From a checkpoint of a small transformer trained on Wikipedia: width 256, 5063 steps.
Each number is 128 + 24 x the weight over its row's rms, rounded and kept within 0 to 255. Layers, rows and columns count from 0. The size above them is the row's rms in percent of the matrix's.

# layer 3 attention query, 256x256, rms 0.133, rows 59-60,123-124,186-188,250-251, columns 128-255
size [ 91 103 111 118 114 124 124  97 113]
[[156 106 151 159 125 150 110 122 110 122 122 126 142 113 166 193  88 171 112 123 143  95 109 165 124 128  92 126 115  78 168 163 147 127 144 113 138 127 124 167  81 158 128 106 138 161 146 120 113 121 104 146  92 109 154 151 132 112 110 115 173 142  91 125 100 141 137 136 144 105 113 108 141 161 130 122 100  95  96 140 147 149 146 111 141 140 105 111 116 102  95 129 147 150  90 160 119  79 148 154 109 152 128 145 101 145  99  93 151 102  85 141 141 107 162 162 131 119 161 114 131 127 117 139 176 133 139 109]
 [161 104 151 123 128 113 143 122 124 158 161 151 102 116  88 118 103 125 102 142 116 136 133 150 154 127 109 121 134  99  91 119 109  97 120 151 166 114  95 111 119 111 121  92 134  95 138 118 120 124 124  95 116 106 165  96 130 118 115  81 100 160 119 111  98 122 112  91  94 138  80 112 122 153  92 164 108 109 114 158 133 121  91 104 113 144 157 139 167 173 141 104  80 139 155  75 123 131 102 128  79 143 147 132 113 166 156 155 109 111 168 143 136 133 155 120 142 101 128 131 198 173 138 152  99 180  76 102]
 [144 122 131 143 118 146 126 127 138 153 154 130 132  90 142 134 174 122 152 131 104 189 117 101  90 137 118 110  95  89 152 118 124 113  77 138  90 155 140 138 121 141 104 159 139 131 166 148 123 109 139 143 160 127 128 130 141 141 134 120 103 160 129 128 117 138 135 161 141 100 168 103 118 141  93  99 165 105 130  86 133 150 129 104 139 119 121 137 107 115 118 108 156 137 100 152 113 117 133 127 114  97  96 127 154 137 149 127 111 101 118  87 129 135 153 128 139 146 125 151 121  85 111 131  94 137 130  92]
 [117 120 149 148 133 157 112 125 182  90 124 167 128 116 139 114 112 106 167 131 146 132 121 100 141 126 125 139 135 113 113 123 118 103 122 136 151 103  99 139 127 130 128 105 106 111 147  95 118 129 166 136 118 128 145 124 130 163 105 147 134 107 153 101  87  63 125 120 130 112 116 136  94 147 124 165 136 153 107 135 105  76 170 134 148 131 101 152 115 149 164 143  95 149 148  99 115 119 133 113 107 157 141 146 123 150 164 114 155  84 154 162 125  94 145 144 135 114 131 137 159 145 135 134  97 160  58 134]
 [149 102  84 168 176 143 106 172 153 146 129 124 152 151  99 132 138  85 122 122 158 119 134 146 119 137 151 141 106  87 129 115 174  89 125 164 151 149 102 130 164 132 104 104 141 125 125 139 143 141 100 149 165 139 160 109 158 124 112 109 135 108 112 159 144  91 143 154 103 153 108 138 142 190 144 137 105 141 119 116 148 161 129  94 105 156 138 109 119 130 124  95 117 169 149  74 124 121 143 152 153 128 113 133 146 111 102 114 144 132 103 125 175 160 116 133 141 172 109 151  86 159 157  99 145 142 143 106]
 [150  71 118 159 115 104 108 136 133 121 140 122  60 155 107 132 128  88 132 109 103 153 134 112 111 144 130 144 123 115 144 122 123 124 105 113  54 163 115 145 161  99 155 117 138 119 118 102 126 101  89 145 147 133 119 137 108 121 144 104  99 102 158 109 105  75 137 157 126 134 161 134 132 103 110 132 121 128 107 126 121 177 144 122 126 110  84  77 118 140 143 131  98 156 118  97 141 151 148 115  84 130 121 156 161 154 136 150 158 130 112 123 121 129 123 163  88 145 164 150 150 112 116 109 108 192 100 110]
 [150  96 144 132 135 101 122  97 167  70 124  84 165  79 160 137  85  97 141 106 136 103 124 104 167 135 118 105 130 142 136 107 107 127 132 133 106 134 131 138 162 159  83 137 124 135 120 111 135 161 114 113  67 134 106 124  98 123 120 106 141 103 124 127  93  88 144 121 115  87 136 138  95 149 132 152 105 131 119 111 106 127 164 119 133 133 132 158  93 116 163 108 113 130 121 129 120  85 141  38 128 103 107 131 125 128 161 142  88 101 143  98  65  99 198 149 114 138 123 136  87 192 117 134 112 161 103 118]
 [162 104 101 102 129 125 177 120 157 183 113 104 135 145 141 133 129 102 153 131  71 150 104 108 108 170 170 118 133 132 105 102 164 168 105 134 128 118  95 151 113 138 146 169 114 127 151 140 130 139 143 122 135 144 107 137 127 126 117 149 136 163 104 154 118 136 124 177 123 157 126 110 153 182 112 121 151 161 124 126 128  72 116 128 152 146 151 111 131 150 108 104 170 121 160 117 140 112 119 143 127 106 168 128 123 109 148 157  94 142 134 128  80 168 179 127 144 160 159 160 134  91 101 116 143 153 108 139]
 [150 105 126 171  77 124 153 115 150 146 122 146 115 114 114 134 112 119  89 110 131 142 115 138 116 134 124 125 108  89 140  97 117 121  97 137  93 134 120 178 122 164 100 133 104 139 166 114 116  95  89  90 160 159 138 145 143 112 123 156 137 141 147 117 119 116 115 124 137 129 133 156 115 119 115 164 104 108 128 144 101 195 144  90  72 129  88 160 104 124  77 111 128 160  81 135 122 112 109 156 156 137 122 103 124 117 156 127  81 144 123 128 114 142 107 119 165 141 160 109 141 117 123 118 129 155  92 114]]
# layer 3 attention key, 64x256, rms 0.123, rows 58-59, columns 128-255
size [108 119]
[[115 147 162 138 105 130 151 131  94 145 131 140 146 150 118 129 162 127 145 116  91  90 130 133 167 161 106  87 133  83  98 116 129 153 172 178 164 132 151 156 148 130 128 111  78 166 169 121  83 123 128 150 169 136 133 177 114 139 145 102 125 114 105 133 144  96 142 104  91 151 104 133 112 114 121 148 117 134 109 134 152  93 154  72 191 108 135 140  76 142 150 145  83 149 131 112 132 130  90 120 133 113 138 130 133  99  78 148 108 183 128 106 113 139 141 166 107 127 137 120 131 110 119 145 123 151 105 100]
 [147  67 147 112 133  74 139  82 117 147 131  92 106 153 137 114  99 132 130 143 154 102 131 144  95 119 100 137 138 140  89 101  77 151  86 144 115 142 146 107 128 111 157 126 129 128 130 124 122  93 121 125  70 103 116 131 147 135 121 135 110 154 138 122 158 109 147 127 105 136 157 120 140  93 121 149  99 146 171 150 130 126 162 118 147 146 159 108  98 157 122 156  92 147 126 111 107 127 120 167  83 104 156 147 136  90 134 141 142 157 108 104 160  97 130 127 119 109 139 111 103 144 205 120 131 125 153 133]]